From a checkpoint of a small transformer trained on Wikipedia.
Size: 14 layers, width 128, 2 heads of 64, MLP 512 tanh GELU, vocabulary 890, 3.02M parameters.
Architecture: LayerNorm before each block, learned positions, biases, tied embeddings.
Training: a variant of Muon for these matrices, 149M tokens, 4548 steps.
Each number is 200 + 40 x the weight over its row's rms, rounded and kept within 0 to 999. Layers, rows and columns count from 0. The size before them is the row's rms in percent of the matrix's.

# layer 3 MLP up, 512x128, rms 0.172, rows 256-310, columns 0-63
104,193,218,191,168,253,192,207,178,222,194,259,171,207,273,245,241,169,150,151,206,176,229,252,212,216,245,249,211,250,191,174,233,201,203,322,177,159,228,113,214,153,217,158,124,199,207,145,223,211,187,199,173,224,149,240,191,188,165,303,197,239,241,210,181
094,190,220,157,151,188,255,179,176,284,198,165,180,134,294,246,174,134,180,176,208,178,249,196,205,157,227,121,206,192,172,183,234,232,212,257,258,206,193,160,297,153,176,155,230,133,219,196,263,193,241,196,209,224,198,241,110,169,153,146,243,212,236,200,274
101,231,216,221,216,165,150,210,108,253,186,180,235,209,199,179,153,203,177,226,158,140,176,192,228,256,212,160,213,214,260,231,174,177,232,226,202,170,208,187,122,214,229,207,215,207,163,202,227,146,181,213,173,149,310,231,236,219,111,242,207,276,198,221,229
091,250,180,221,199,248,231,176,193,205,204,221,134,199,185,215,185,255,249,204,251,252,210,168,210,163,180,240,197,186,123,127,232,214,106,173,164,227,277,221,244,187,216,269,180,223,179,201,204,256,189,254,145,202,187,99,205,204,243,130,247,280,234,222,200
102,276,207,217,141,238,96,156,165,219,191,140,135,163,211,223,185,221,197,268,196,211,232,183,228,225,211,155,196,202,209,211,222,146,208,184,201,200,198,235,126,155,276,135,162,203,179,232,293,165,159,192,233,184,181,189,180,199,122,191,212,235,240,175,249
101,220,170,219,114,222,163,196,244,227,173,184,209,282,220,187,137,176,193,235,278,158,244,234,200,171,93,185,243,236,172,189,175,228,199,161,227,241,214,151,194,225,169,217,200,234,160,214,195,183,211,259,141,324,216,251,179,188,248,219,202,161,242,180,197
104,215,219,215,174,222,200,248,217,143,182,170,244,253,165,229,154,169,150,218,109,186,158,244,217,198,185,196,226,186,165,106,328,198,204,218,233,128,190,227,179,211,190,254,177,268,259,147,179,146,171,182,208,185,157,227,235,181,135,179,234,234,206,236,238
098,188,271,205,201,154,155,208,223,191,215,187,184,144,167,135,210,291,192,240,243,217,205,253,260,172,193,206,136,184,143,141,167,176,190,254,176,146,192,202,205,199,242,62,246,243,172,150,239,111,202,255,221,240,202,233,213,177,229,146,243,198,191,233,258
099,160,165,272,192,222,180,209,235,183,220,208,191,211,148,213,155,126,202,248,203,230,193,135,206,245,148,206,236,196,124,233,247,114,296,184,239,185,246,244,268,203,165,223,207,195,135,223,156,166,241,163,178,250,178,148,119,174,215,148,153,233,206,241,148
094,218,242,161,196,217,169,236,256,187,257,165,195,187,203,179,182,106,177,268,188,210,213,234,208,264,216,188,167,182,187,184,229,207,239,177,167,253,184,172,159,215,197,209,221,246,258,195,171,149,154,172,283,120,215,199,252,126,130,167,244,227,149,176,201
093,253,229,191,160,199,194,185,151,199,125,127,214,199,193,198,241,190,234,224,272,181,172,214,226,161,228,178,190,123,131,201,176,181,185,179,194,183,208,176,224,111,183,238,147,266,227,190,257,121,251,194,188,167,170,183,178,260,288,167,212,220,270,178,164
113,305,238,233,144,241,143,226,133,174,168,221,256,216,165,160,134,148,179,179,145,223,220,213,180,191,188,149,255,235,247,279,241,199,216,213,185,156,127,226,213,251,193,205,198,114,168,205,197,224,262,184,202,171,204,208,204,190,230,230,249,130,229,155,200
089,198,165,177,226,215,127,242,149,246,178,266,295,242,207,177,216,174,272,230,241,226,236,188,216,264,182,211,159,176,222,209,172,269,191,216,301,133,173,193,113,169,209,145,170,239,211,246,166,198,174,263,294,153,240,190,172,199,184,218,201,205,222,193,172
104,228,235,162,244,191,210,164,182,191,191,215,257,219,175,219,223,180,272,192,186,170,168,203,198,156,219,169,126,146,156,222,175,205,229,145,232,213,185,150,263,217,222,142,248,135,152,164,108,204,264,204,183,255,225,218,203,249,219,234,167,244,234,210,213
094,175,210,227,222,197,157,181,281,196,208,200,298,141,185,213,158,230,246,185,183,171,195,175,150,223,209,206,182,209,104,136,119,193,205,216,211,151,210,215,173,205,182,220,221,133,196,187,201,228,170,181,205,200,211,164,283,207,214,201,243,198,215,272,303
098,198,212,145,301,128,208,154,199,206,280,216,263,246,141,262,189,183,179,152,199,265,242,183,296,179,198,190,164,227,237,196,176,198,239,203,161,186,193,150,225,152,195,164,184,247,196,212,175,303,196,206,200,208,159,202,237,262,173,224,140,213,184,165,225
080,143,235,162,180,225,159,198,218,246,142,209,243,163,299,126,275,126,180,264,179,187,178,164,170,193,195,164,111,185,174,176,203,194,195,180,199,194,206,212,159,225,83,238,143,192,171,212,220,145,257,201,134,172,188,230,170,147,200,223,245,140,181,217,208
093,148,198,176,245,258,228,153,146,238,225,185,187,146,196,167,158,251,170,253,274,215,167,189,162,192,241,182,246,134,194,207,215,259,221,202,252,222,179,180,191,140,214,161,189,255,204,191,248,264,222,226,224,199,285,255,190,203,182,172,242,253,263,243,209
107,175,171,242,191,209,213,156,143,220,225,157,179,185,223,219,158,155,164,111,235,258,271,165,177,188,179,264,279,239,235,169,197,231,191,68,191,147,220,281,248,205,234,190,142,228,153,191,221,210,207,141,216,224,214,156,274,216,199,241,173,221,150,269,270
101,130,182,177,212,208,213,271,247,231,191,154,194,173,235,204,162,190,217,213,204,187,219,143,160,211,191,307,196,189,181,130,237,233,226,221,175,226,219,190,194,141,180,232,220,229,226,194,270,198,210,222,246,222,193,191,229,213,174,239,203,223,276,188,164
092,197,180,186,265,227,201,224,169,282,238,215,171,167,158,203,162,167,157,223,121,208,216,224,228,193,197,233,259,234,223,284,231,206,136,227,187,209,168,148,219,99,253,148,166,165,180,202,179,191,195,199,178,103,194,230,236,211,136,277,203,161,202,218,211
108,146,218,232,219,165,246,156,208,241,177,232,228,240,186,208,174,328,167,110,182,128,219,153,161,209,211,148,214,227,147,235,224,221,176,183,139,250,211,260,227,106,231,233,143,229,216,191,180,194,216,220,247,242,195,180,177,163,218,237,204,139,205,211,203
089,230,179,291,178,203,191,241,224,223,195,123,144,180,220,162,146,133,150,277,235,164,266,197,154,215,202,238,200,173,201,230,232,199,253,181,187,174,195,267,168,210,248,211,226,202,269,257,194,125,230,191,197,225,191,201,241,271,243,200,268,236,126,270,176
087,198,213,221,236,259,156,184,254,230,174,279,256,187,230,231,203,222,202,216,164,231,179,200,165,142,206,227,178,213,197,222,180,238,203,193,300,166,128,209,190,215,145,216,191,170,128,175,178,211,180,159,191,214,194,187,184,108,122,249,174,257,209,194,211
120,159,260,229,182,249,235,214,227,216,258,212,145,162,162,209,180,235,182,224,164,218,233,210,161,200,201,165,236,239,168,261,233,203,161,188,144,219,174,218,139,235,229,233,225,258,157,237,237,157,173,205,226,240,210,201,278,274,201,188,164,250,224,174,185
095,178,176,243,199,210,191,158,157,232,237,220,239,198,209,213,158,148,171,246,257,236,270,237,166,160,231,203,164,255,210,210,231,194,153,195,287,119,150,142,168,215,154,270,181,242,257,122,182,165,230,152,155,190,194,234,178,204,205,263,152,239,188,233,219
103,184,200,129,151,128,120,176,192,210,178,170,202,213,181,139,204,321,278,134,201,221,150,245,145,190,227,215,154,242,197,274,218,187,184,204,152,186,247,229,165,259,218,198,233,215,201,183,245,223,197,220,206,247,254,211,303,191,183,140,165,195,220,183,206
099,203,220,208,161,233,192,227,228,255,234,276,174,181,241,152,171,195,216,219,191,151,251,230,244,227,213,233,204,184,155,148,171,257,139,171,194,203,195,138,189,179,225,187,184,206,255,242,155,302,181,241,231,245,262,172,198,261,245,150,207,143,193,213,313
099,174,181,260,124,174,191,211,194,212,173,255,292,208,223,173,197,185,182,206,165,211,166,238,256,201,227,170,204,129,251,215,199,152,193,182,119,242,156,166,184,188,199,175,237,156,172,144,224,206,160,166,337,223,222,234,226,225,180,236,132,221,166,194,178
089,113,186,205,200,182,155,135,202,183,196,133,251,169,166,162,150,255,205,182,219,240,169,187,218,287,252,141,222,251,203,148,243,157,87,193,218,203,189,201,141,198,255,218,152,300,228,189,200,148,195,218,213,150,258,207,169,241,215,149,233,254,241,167,189
093,115,125,198,220,228,171,239,199,245,186,199,218,201,257,184,188,227,219,258,234,197,234,263,173,209,197,208,179,206,277,235,180,171,216,220,259,242,229,212,146,147,214,132,232,232,224,145,169,195,165,245,298,180,244,245,84,184,169,182,226,201,241,297,234
073,130,171,163,147,134,190,159,220,223,251,250,174,165,208,144,214,118,175,227,187,239,233,189,243,251,111,225,151,263,228,200,199,223,250,214,235,235,182,251,164,198,129,207,227,159,201,217,123,213,128,232,184,105,228,120,278,205,226,172,241,267,230,189,151
087,179,211,189,179,169,171,233,129,187,147,244,176,188,175,177,191,202,195,264,238,209,240,239,236,181,210,197,220,83,182,180,202,195,143,237,239,203,192,83,125,171,216,213,270,231,234,227,161,209,199,258,197,199,208,275,191,272,256,190,240,175,130,276,271
088,158,231,227,241,234,244,260,187,215,123,209,175,204,237,189,208,202,153,132,199,104,193,186,189,204,195,206,190,217,176,266,213,201,109,222,230,198,217,189,156,198,219,195,203,225,153,200,238,87,150,213,255,260,180,182,216,275,203,230,142,229,158,227,171
095,211,261,175,169,114,264,208,252,207,225,103,167,157,186,146,233,283,229,139,248,188,145,173,197,194,283,219,133,251,170,310,266,223,209,138,189,199,113,207,216,168,160,198,231,183,207,169,206,174,241,178,186,220,206,167,180,197,187,162,242,247,245,234,132
101,193,180,250,190,222,190,234,212,308,253,171,243,234,224,190,209,239,168,207,265,197,160,196,185,153,258,225,244,212,159,161,208,198,218,215,217,230,206,199,183,197,264,56,192,182,197,191,204,233,182,187,176,219,264,214,149,181,151,163,192,269,241,209,173
098,250,177,217,148,138,246,224,158,192,223,228,88,167,208,282,187,153,132,221,192,112,167,208,207,198,142,255,243,154,172,262,239,208,205,231,144,218,219,236,198,217,227,150,172,192,272,249,175,147,213,207,226,226,207,208,164,220,284,202,167,119,156,215,180
096,195,276,123,160,196,243,174,220,198,197,248,200,265,194,241,149,198,185,212,215,149,191,176,183,161,195,191,235,149,141,147,240,217,144,247,234,166,258,208,160,151,200,290,194,239,187,102,239,115,155,180,193,270,128,229,177,162,218,240,284,116,257,226,260
112,162,149,258,238,164,203,221,245,286,167,140,237,217,251,209,207,215,296,222,200,178,197,187,200,194,151,237,108,232,177,189,180,154,141,225,133,297,155,147,173,178,264,193,186,206,183,241,181,175,175,250,205,204,202,171,204,222,227,185,216,145,247,198,145
098,146,142,215,241,216,198,175,186,197,239,244,140,177,154,235,82,247,235,213,245,246,251,275,181,246,174,218,196,157,145,177,200,191,211,204,216,249,185,148,208,188,261,163,186,204,239,161,185,166,155,212,202,193,292,240,254,208,163,221,249,148,176,197,258
097,216,142,212,229,283,149,190,267,216,251,184,249,207,139,193,128,194,161,161,199,234,201,192,235,202,215,180,201,210,178,199,249,129,164,183,257,175,173,146,295,256,177,221,174,165,210,138,162,131,200,145,122,223,162,155,241,212,127,235,232,207,276,195,145
101,239,166,128,274,189,188,200,147,220,239,213,216,142,244,249,161,197,161,253,191,202,90,262,156,153,269,164,255,224,215,280,275,268,220,150,215,210,193,220,171,236,207,207,172,187,206,183,205,130,173,227,278,183,263,180,197,236,190,197,145,201,200,213,181
115,145,156,226,213,184,157,263,211,184,273,176,149,233,148,167,212,245,149,154,279,296,163,167,175,205,203,171,186,179,165,219,176,269,226,143,245,192,173,247,224,202,298,191,219,249,241,203,255,138,230,176,231,193,248,237,206,229,217,228,284,235,181,200,200
102,176,202,140,184,225,145,193,177,140,229,178,188,169,180,223,222,222,137,205,245,241,255,158,139,211,223,208,258,177,273,182,237,223,267,184,266,234,207,179,191,223,254,221,179,142,230,202,154,250,270,174,231,206,226,191,111,137,163,257,162,182,228,171,216
092,178,173,180,180,243,155,202,181,250,199,241,204,231,202,233,216,194,176,208,184,179,182,252,315,182,187,226,204,226,249,202,221,146,176,187,198,239,214,122,147,221,185,153,242,202,227,171,162,222,220,237,174,247,187,193,231,206,265,197,179,155,174,151,245
097,166,160,227,205,183,257,148,123,199,273,205,148,229,214,154,166,258,248,249,193,194,135,205,227,169,206,118,111,241,163,178,156,201,158,235,152,218,203,200,247,235,183,199,163,186,168,171,282,152,139,176,198,214,266,174,278,187,212,163,229,239,257,187,245
082,177,252,221,166,185,193,106,131,246,206,136,223,152,176,142,159,212,209,250,206,225,208,209,197,202,198,186,207,144,193,205,205,208,208,191,211,125,158,241,161,181,259,112,218,311,168,159,252,220,211,223,254,194,199,217,231,233,187,249,181,234,209,278,250
093,239,212,183,176,154,216,142,222,164,143,150,216,139,139,172,216,298,238,179,206,188,99,209,258,198,203,207,195,183,217,221,192,176,221,230,147,174,164,300,176,262,201,223,162,176,176,191,265,194,105,201,175,139,230,208,173,207,201,174,177,186,214,215,199
102,111,183,236,123,152,186,184,183,217,237,232,201,206,225,176,320,227,225,161,206,186,210,254,202,238,179,185,178,251,112,250,271,136,242,164,217,268,131,193,223,197,247,116,307,229,205,231,197,258,238,170,188,158,224,260,192,212,165,198,176,182,224,236,172
100,170,215,227,210,162,145,222,160,168,245,258,189,159,220,246,224,232,162,196,191,214,210,161,212,100,235,256,101,157,170,266,190,212,150,146,210,158,200,155,263,201,306,235,224,254,134,191,139,219,163,207,252,165,242,241,191,264,184,185,198,260,207,211,229
103,209,244,219,241,120,192,212,219,277,138,231,157,171,208,219,177,190,209,151,297,219,168,240,247,184,231,184,220,246,192,175,230,181,199,174,191,220,125,208,156,235,236,206,236,152,158,232,267,109,188,171,164,220,178,191,181,185,286,200,185,233,221,147,189
098,215,248,289,261,149,129,242,114,235,246,224,201,187,155,187,170,233,205,221,168,197,199,208,161,206,192,225,174,165,183,205,275,187,233,158,178,179,210,155,159,170,192,189,200,188,209,159,308,230,148,187,282,222,227,206,184,225,212,255,244,211,213,201,238
107,233,253,176,196,156,188,167,142,183,161,194,242,267,136,142,232,295,85,161,217,166,184,288,169,210,217,227,162,237,167,263,213,186,177,180,155,223,212,240,213,176,222,184,168,170,220,229,171,178,187,234,222,184,183,158,261,257,200,200,229,135,235,181,312
100,176,194,185,197,245,258,233,198,228,247,221,190,168,123,164,136,228,160,187,106,201,181,207,267,150,264,214,220,183,170,241,159,206,237,200,189,179,210,223,246,125,321,176,193,234,224,197,201,202,146,168,156,229,187,250,185,224,169,204,255,248,220,113,277
113,185,224,168,130,263,194,205,215,238,197,190,263,172,157,217,180,224,255,201,260,204,232,150,135,91,260,176,194,241,222,216,151,228,212,195,104,244,145,193,249,200,209,152,179,194,177,155,204,262,212,221,202,201,274,205,192,157,230,190,222,169,247,206,214
# layer 3 MLP down (transposed), 512x128, rms 0.146, rows 256-309, columns 0-63
103,189,205,264,175,216,152,172,215,191,233,247,227,226,243,154,181,196,191,221,260,184,147,164,188,260,186,173,239,188,192,312,203,226,207,204,197,207,167,215,178,267,228,125,223,195,239,214,198,135,134,218,247,196,175,180,271,189,250,169,231,185,142,226,255
097,238,202,197,249,209,145,151,229,136,209,250,170,184,179,148,163,212,239,215,214,148,166,229,189,256,183,330,180,142,206,144,168,242,213,172,245,260,199,168,130,246,262,245,195,243,179,181,179,270,186,145,159,156,114,210,186,246,177,244,213,219,177,296,149
109,193,175,232,223,170,156,166,164,198,107,242,135,230,217,221,195,145,298,184,217,243,165,222,197,193,216,101,172,174,237,158,188,183,179,137,143,207,139,162,193,242,183,211,256,214,204,211,231,171,221,176,261,189,268,198,126,296,118,256,230,237,177,175,206
090,160,256,173,214,164,253,153,147,230,146,257,283,119,172,141,173,192,220,205,306,178,192,219,252,164,108,188,208,198,248,128,196,134,239,203,182,241,230,207,206,207,181,230,224,192,232,230,223,145,166,267,162,178,184,219,105,213,210,230,242,190,152,148,138
097,191,231,208,202,227,135,241,187,193,231,231,160,214,202,151,204,219,212,233,122,210,216,227,238,194,148,246,226,210,218,206,166,210,179,198,271,225,212,126,216,258,217,126,166,179,225,167,227,187,232,230,211,146,149,185,163,180,238,149,206,160,284,251,198
104,223,103,182,159,260,215,185,224,255,253,253,149,154,201,267,228,145,143,167,198,268,206,168,199,278,179,240,141,253,195,201,206,180,247,208,158,98,244,106,165,214,196,204,194,232,214,217,250,215,223,208,204,222,224,271,187,150,224,189,136,179,100,181,220
111,220,203,214,128,190,138,150,189,189,208,211,254,196,259,191,193,202,230,126,289,242,184,162,190,184,240,187,152,195,245,146,139,188,207,187,156,226,217,218,224,281,192,226,227,238,210,255,212,152,177,151,107,173,250,165,240,206,295,233,192,222,194,254,251
089,188,139,177,270,221,140,179,266,311,190,182,174,214,182,169,205,197,210,227,185,203,214,192,231,147,248,228,159,238,174,201,215,150,151,201,158,174,221,248,193,251,179,234,134,252,146,191,240,199,204,292,220,266,197,160,245,128,301,167,222,135,184,250,126
089,234,170,165,284,177,252,176,188,195,169,257,245,79,249,170,222,244,224,207,264,189,219,189,218,129,230,217,270,166,227,196,243,230,181,195,236,187,202,156,126,191,143,236,162,249,214,209,199,218,124,243,218,59,218,221,297,183,189,213,245,226,205,202,170
093,172,206,165,187,178,155,208,186,177,183,170,197,189,170,196,230,208,213,276,236,179,257,244,228,199,169,200,284,209,192,185,207,180,176,188,196,144,159,239,247,216,214,214,139,148,294,129,217,191,229,197,135,219,187,185,197,109,164,187,262,224,149,174,210
084,202,237,187,168,265,182,176,119,193,254,193,186,158,188,226,130,197,142,243,273,250,266,245,170,168,208,147,175,141,112,226,129,165,195,186,242,239,201,250,222,214,144,165,149,252,194,211,279,175,206,195,179,217,203,181,227,207,187,199,192,195,162,236,218
108,137,283,258,177,148,183,188,155,269,226,237,221,209,194,212,199,199,266,188,112,181,163,178,227,175,203,275,201,232,224,208,153,147,241,198,175,269,220,235,139,192,233,181,196,218,172,172,198,210,177,160,140,167,275,177,164,219,206,179,250,164,278,235,238
095,260,208,207,188,149,218,226,239,180,180,179,224,171,146,253,150,261,235,193,186,189,150,207,208,220,243,94,170,221,230,227,188,198,221,230,240,191,191,205,124,199,226,281,201,225,206,195,243,168,206,158,213,233,173,199,163,242,215,175,228,180,221,122,255
103,207,297,261,210,187,153,195,252,195,234,169,151,201,216,196,183,218,133,212,245,149,161,146,139,204,196,298,229,222,218,227,182,205,149,213,146,216,155,300,206,132,185,235,212,185,236,199,193,169,159,168,179,207,167,84,228,249,259,166,180,169,208,176,221
098,265,112,159,120,197,162,230,224,146,195,199,233,240,178,222,188,198,209,203,173,189,275,172,207,204,122,187,239,242,135,257,177,87,175,155,195,205,252,174,252,181,158,193,151,121,263,148,190,205,220,222,187,201,229,163,213,203,179,244,187,157,213,122,219
101,220,189,237,206,170,150,196,201,255,175,173,148,164,199,197,227,153,204,245,229,212,206,171,167,253,269,197,206,188,247,176,264,225,115,215,205,225,278,211,193,206,183,208,244,151,125,207,226,241,250,167,184,208,195,243,137,162,213,216,260,162,118,247,201
083,155,156,140,152,227,261,168,239,197,197,154,228,162,233,173,174,197,162,276,229,268,192,182,192,247,146,172,185,215,181,242,191,177,212,230,253,220,166,234,209,225,156,147,171,165,230,198,233,172,183,217,178,212,287,137,234,264,239,234,185,202,152,133,162
091,220,189,229,164,188,174,163,190,214,130,165,270,197,245,224,210,244,264,189,218,208,236,218,200,225,183,170,140,235,224,203,278,175,196,223,146,174,220,168,198,230,155,154,269,163,213,186,316,214,204,173,172,159,109,224,196,196,259,221,157,209,200,142,171
103,172,249,254,194,168,226,201,203,66,245,227,249,258,218,104,183,155,186,185,164,159,223,212,194,233,288,226,157,196,232,243,183,209,150,140,156,179,200,210,246,262,196,203,151,217,201,186,192,225,227,197,191,216,193,152,213,204,161,210,107,265,167,245,252
104,211,170,181,227,221,195,201,208,194,172,146,220,167,118,224,141,251,171,157,150,235,218,187,203,170,216,293,233,187,141,201,269,171,222,226,195,127,211,159,190,211,255,178,235,243,154,194,224,206,196,251,297,215,140,246,266,217,170,214,222,181,212,154,204
100,200,168,192,164,229,209,173,157,246,232,192,229,202,182,228,196,253,207,186,174,224,217,125,233,223,122,211,279,208,191,264,207,250,215,231,158,186,175,209,107,249,269,132,149,152,208,245,125,251,223,232,240,184,210,137,163,188,194,212,167,266,256,216,191
105,207,226,208,228,220,203,186,193,223,168,164,92,236,298,170,205,263,140,159,246,241,180,176,139,226,251,258,217,162,136,203,123,214,216,263,174,164,226,207,165,237,190,245,155,227,165,213,203,218,223,252,222,184,253,146,193,220,225,197,186,134,259,232,204
074,260,103,250,152,205,221,224,245,186,218,165,94,206,239,221,204,114,238,202,121,189,228,146,180,149,193,208,174,172,237,250,282,194,219,211,161,223,213,234,205,238,166,227,144,132,212,217,275,205,200,211,190,180,271,177,203,195,190,174,227,207,167,216,78
099,250,261,217,197,154,147,230,232,260,243,228,158,213,185,159,205,222,135,190,213,217,209,187,182,163,267,218,232,221,214,179,233,151,233,178,227,238,232,160,268,174,316,195,287,175,248,176,169,208,202,211,194,100,180,198,225,183,179,187,165,222,217,191,233
109,197,235,274,226,261,219,190,230,173,132,214,198,217,178,194,158,213,228,244,167,171,241,189,147,198,202,178,267,266,172,232,265,208,152,223,175,220,231,194,153,253,190,250,198,236,127,274,249,186,182,293,205,254,179,216,245,233,230,140,155,225,202,182,166
093,195,141,201,238,178,186,212,286,236,187,200,293,237,192,294,259,182,226,127,201,183,110,220,256,236,124,248,217,185,155,209,230,158,147,242,215,210,170,236,234,265,190,220,209,194,240,186,266,214,178,211,219,175,197,179,194,203,209,264,169,215,278,209,191
110,237,248,237,184,236,163,181,177,134,236,248,173,175,211,187,235,264,145,237,190,106,158,251,222,224,288,192,209,155,190,198,181,156,196,249,245,204,253,148,177,140,164,213,196,242,177,198,210,299,153,209,164,285,286,191,191,162,210,128,189,173,215,156,187
109,224,178,214,228,155,247,205,156,231,204,180,160,210,240,234,155,187,149,242,191,154,300,200,166,160,280,210,227,178,241,291,171,243,246,170,150,175,234,209,152,239,208,202,201,162,186,260,223,128,212,179,236,142,141,160,194,241,206,127,153,168,192,269,145
098,165,155,185,247,265,259,272,205,258,157,243,216,273,166,179,172,196,212,204,213,162,172,166,259,208,259,237,216,204,191,95,199,210,256,175,248,219,153,167,191,226,221,167,272,251,231,214,154,207,171,205,291,213,248,127,210,229,245,274,239,206,238,196,239
083,160,185,150,211,265,202,215,196,198,187,184,244,215,198,131,220,133,157,266,147,214,178,267,200,148,190,212,191,217,259,159,203,180,189,205,203,137,137,171,214,95,111,195,169,200,205,167,187,176,201,218,167,160,280,150,228,199,229,202,216,185,248,168,152
097,178,191,254,220,213,140,176,244,131,274,199,206,197,221,240,187,165,159,255,259,164,227,224,207,171,195,207,274,211,231,196,185,166,174,284,202,231,160,223,173,245,199,203,162,253,241,248,177,151,173,272,173,192,240,184,220,207,165,271,271,116,203,227,175
066,247,217,177,123,141,304,215,206,159,183,231,267,173,193,181,160,153,187,221,173,196,217,206,204,204,138,189,212,255,248,236,209,196,167,203,171,163,145,154,179,155,187,206,148,226,221,240,173,190,146,191,121,202,198,136,216,192,245,167,179,117,242,217,239
089,201,228,162,193,169,291,200,176,214,212,193,204,180,270,207,199,121,152,187,198,183,218,210,223,218,185,237,188,201,274,171,241,214,269,228,176,204,236,186,100,146,204,227,227,229,279,163,179,194,240,255,220,225,103,180,153,228,262,193,137,240,201,211,185
090,136,229,154,226,240,208,251,216,133,172,200,211,186,186,204,230,214,211,195,191,126,140,235,247,200,259,242,215,233,211,244,201,254,208,217,209,205,230,243,233,259,217,212,191,170,255,201,243,179,159,168,220,229,231,238,227,162,187,278,141,171,214,162,204
084,267,232,243,151,261,176,216,190,227,215,285,175,163,189,220,143,213,192,227,192,191,248,200,209,158,128,235,215,216,259,188,212,164,215,198,278,139,170,156,242,193,303,214,171,202,200,149,263,204,209,200,209,222,226,193,186,169,224,152,170,239,175,221,187
104,215,173,184,161,221,159,219,230,296,214,141,206,264,108,192,201,220,203,217,221,122,159,190,197,196,224,200,217,159,236,229,221,154,199,132,224,206,262,258,212,228,149,228,242,166,200,151,219,199,166,257,177,169,264,196,219,158,195,149,174,154,223,189,200
098,147,232,196,198,191,292,243,265,170,146,185,285,193,161,191,259,92,209,173,185,215,243,189,191,182,244,173,173,206,235,146,205,198,136,155,186,173,153,154,204,140,179,176,179,152,205,157,159,229,196,163,218,170,233,194,226,166,147,186,207,268,205,236,177
096,147,237,208,179,237,221,220,167,128,154,232,229,120,182,235,194,233,208,180,213,184,166,167,223,228,217,284,207,127,166,186,163,146,165,206,222,140,248,233,253,181,208,102,195,287,156,203,263,176,208,212,261,180,203,179,173,180,176,186,178,222,254,197,239
125,148,248,187,158,206,180,264,243,153,164,166,216,262,207,145,175,170,129,177,195,181,257,192,174,266,200,191,176,224,135,181,209,194,152,201,243,168,202,160,224,183,286,178,188,223,163,154,172,219,245,213,138,229,187,183,217,239,231,179,203,226,214,200,192
075,224,166,123,200,217,246,215,231,188,156,150,95,210,199,191,157,150,167,204,204,249,212,175,157,175,209,226,266,185,167,145,158,150,239,146,206,283,160,178,196,183,216,230,213,179,143,166,215,265,200,234,225,176,301,200,223,160,147,185,210,152,245,203,210
101,161,248,148,204,163,230,182,183,124,202,184,196,201,182,182,208,198,161,243,214,262,224,272,203,250,192,124,154,177,138,186,222,233,230,189,278,219,228,284,137,171,183,175,203,260,176,172,245,158,176,217,218,250,207,211,157,264,265,203,241,135,127,207,222
103,271,150,170,162,256,205,219,232,125,250,204,233,262,107,236,159,150,205,166,225,216,206,257,170,243,235,145,142,149,234,221,194,255,186,219,149,264,187,157,237,142,202,162,146,138,175,153,196,210,181,199,230,246,226,227,190,131,153,206,209,266,221,108,230
097,206,235,171,197,142,205,267,219,110,178,280,147,221,186,148,192,116,160,141,267,255,192,194,184,261,187,200,192,158,228,176,101,217,186,156,191,219,208,216,260,177,208,203,227,166,183,199,208,186,250,256,207,172,140,244,198,201,249,211,245,185,165,219,144
104,200,191,212,110,167,202,224,156,182,198,191,241,116,279,276,217,172,164,169,99,205,177,194,227,210,227,186,220,169,262,143,268,190,164,275,253,230,221,273,214,238,177,239,200,229,214,154,255,187,295,236,134,144,217,206,205,158,156,248,188,231,227,235,231
104,187,246,205,157,183,216,152,254,167,165,200,243,182,289,153,241,159,263,210,262,208,191,173,173,176,256,215,161,152,259,199,234,197,198,161,171,198,232,189,256,60,199,201,169,249,174,203,217,213,170,147,191,130,232,179,224,137,229,146,209,210,173,269,136
104,226,246,155,187,140,210,169,218,133,179,244,199,190,164,182,226,165,173,172,246,195,178,270,179,164,259,287,226,205,146,183,180,258,190,179,197,188,208,281,248,180,248,167,204,242,204,152,138,236,239,180,197,185,266,171,161,163,163,212,170,111,246,135,187
076,216,246,178,212,259,227,223,181,191,231,244,229,95,202,218,179,149,211,193,153,228,168,138,189,97,236,158,177,170,157,225,148,213,143,202,212,175,134,233,194,211,235,215,188,138,263,240,270,234,200,149,176,139,195,283,255,162,214,200,249,232,255,212,204
085,250,193,216,199,259,161,163,185,237,207,233,196,210,198,249,290,251,162,236,224,225,223,202,171,148,173,201,100,208,192,185,150,232,153,215,243,141,135,161,184,164,249,193,107,209,184,163,251,293,199,215,238,221,249,221,178,162,249,249,156,246,196,167,145
100,166,134,208,188,236,232,213,211,205,210,252,180,201,167,180,236,220,138,259,134,201,210,228,177,164,173,182,235,218,275,220,230,129,195,268,94,206,174,213,165,215,186,242,223,181,184,172,218,163,243,279,180,114,208,214,231,173,255,223,105,136,175,261,161
093,181,173,201,170,222,219,150,299,92,204,209,194,234,286,163,265,173,241,239,172,232,179,119,227,220,266,219,159,190,178,217,163,203,152,122,265,192,235,246,167,197,196,231,213,207,148,256,154,202,207,223,177,231,204,265,105,246,173,173,126,236,144,183,169
097,257,215,192,232,200,126,184,249,192,174,192,242,173,253,191,146,206,143,183,209,206,247,185,217,199,120,199,202,211,150,177,179,194,295,200,238,241,186,173,127,247,191,172,218,116,203,214,185,232,237,160,140,192,155,182,211,239,217,240,125,201,249,154,153
097,263,246,187,187,199,239,249,135,230,240,221,236,199,168,210,219,201,147,189,231,244,146,207,225,249,227,188,175,188,222,185,257,262,185,155,169,242,218,110,189,187,161,194,200,174,211,263,186,147,207,194,157,173,193,200,236,195,207,217,229,222,119,153,155
101,233,207,241,164,270,189,77,197,182,250,238,231,284,142,231,154,198,149,200,206,224,201,155,219,222,231,191,249,243,231,213,213,113,117,244,177,181,198,239,209,140,188,212,173,213,176,167,153,129,211,223,101,197,210,184,189,186,236,162,137,186,147,239,211
094,160,181,168,167,178,224,203,193,211,114,263,162,157,279,137,206,182,232,224,204,178,170,166,218,158,300,135,214,201,279,206,164,183,179,224,207,241,215,252,165,203,222,179,170,221,185,216,267,226,146,240,137,233,165,261,163,164,194,248,170,132,250,158,276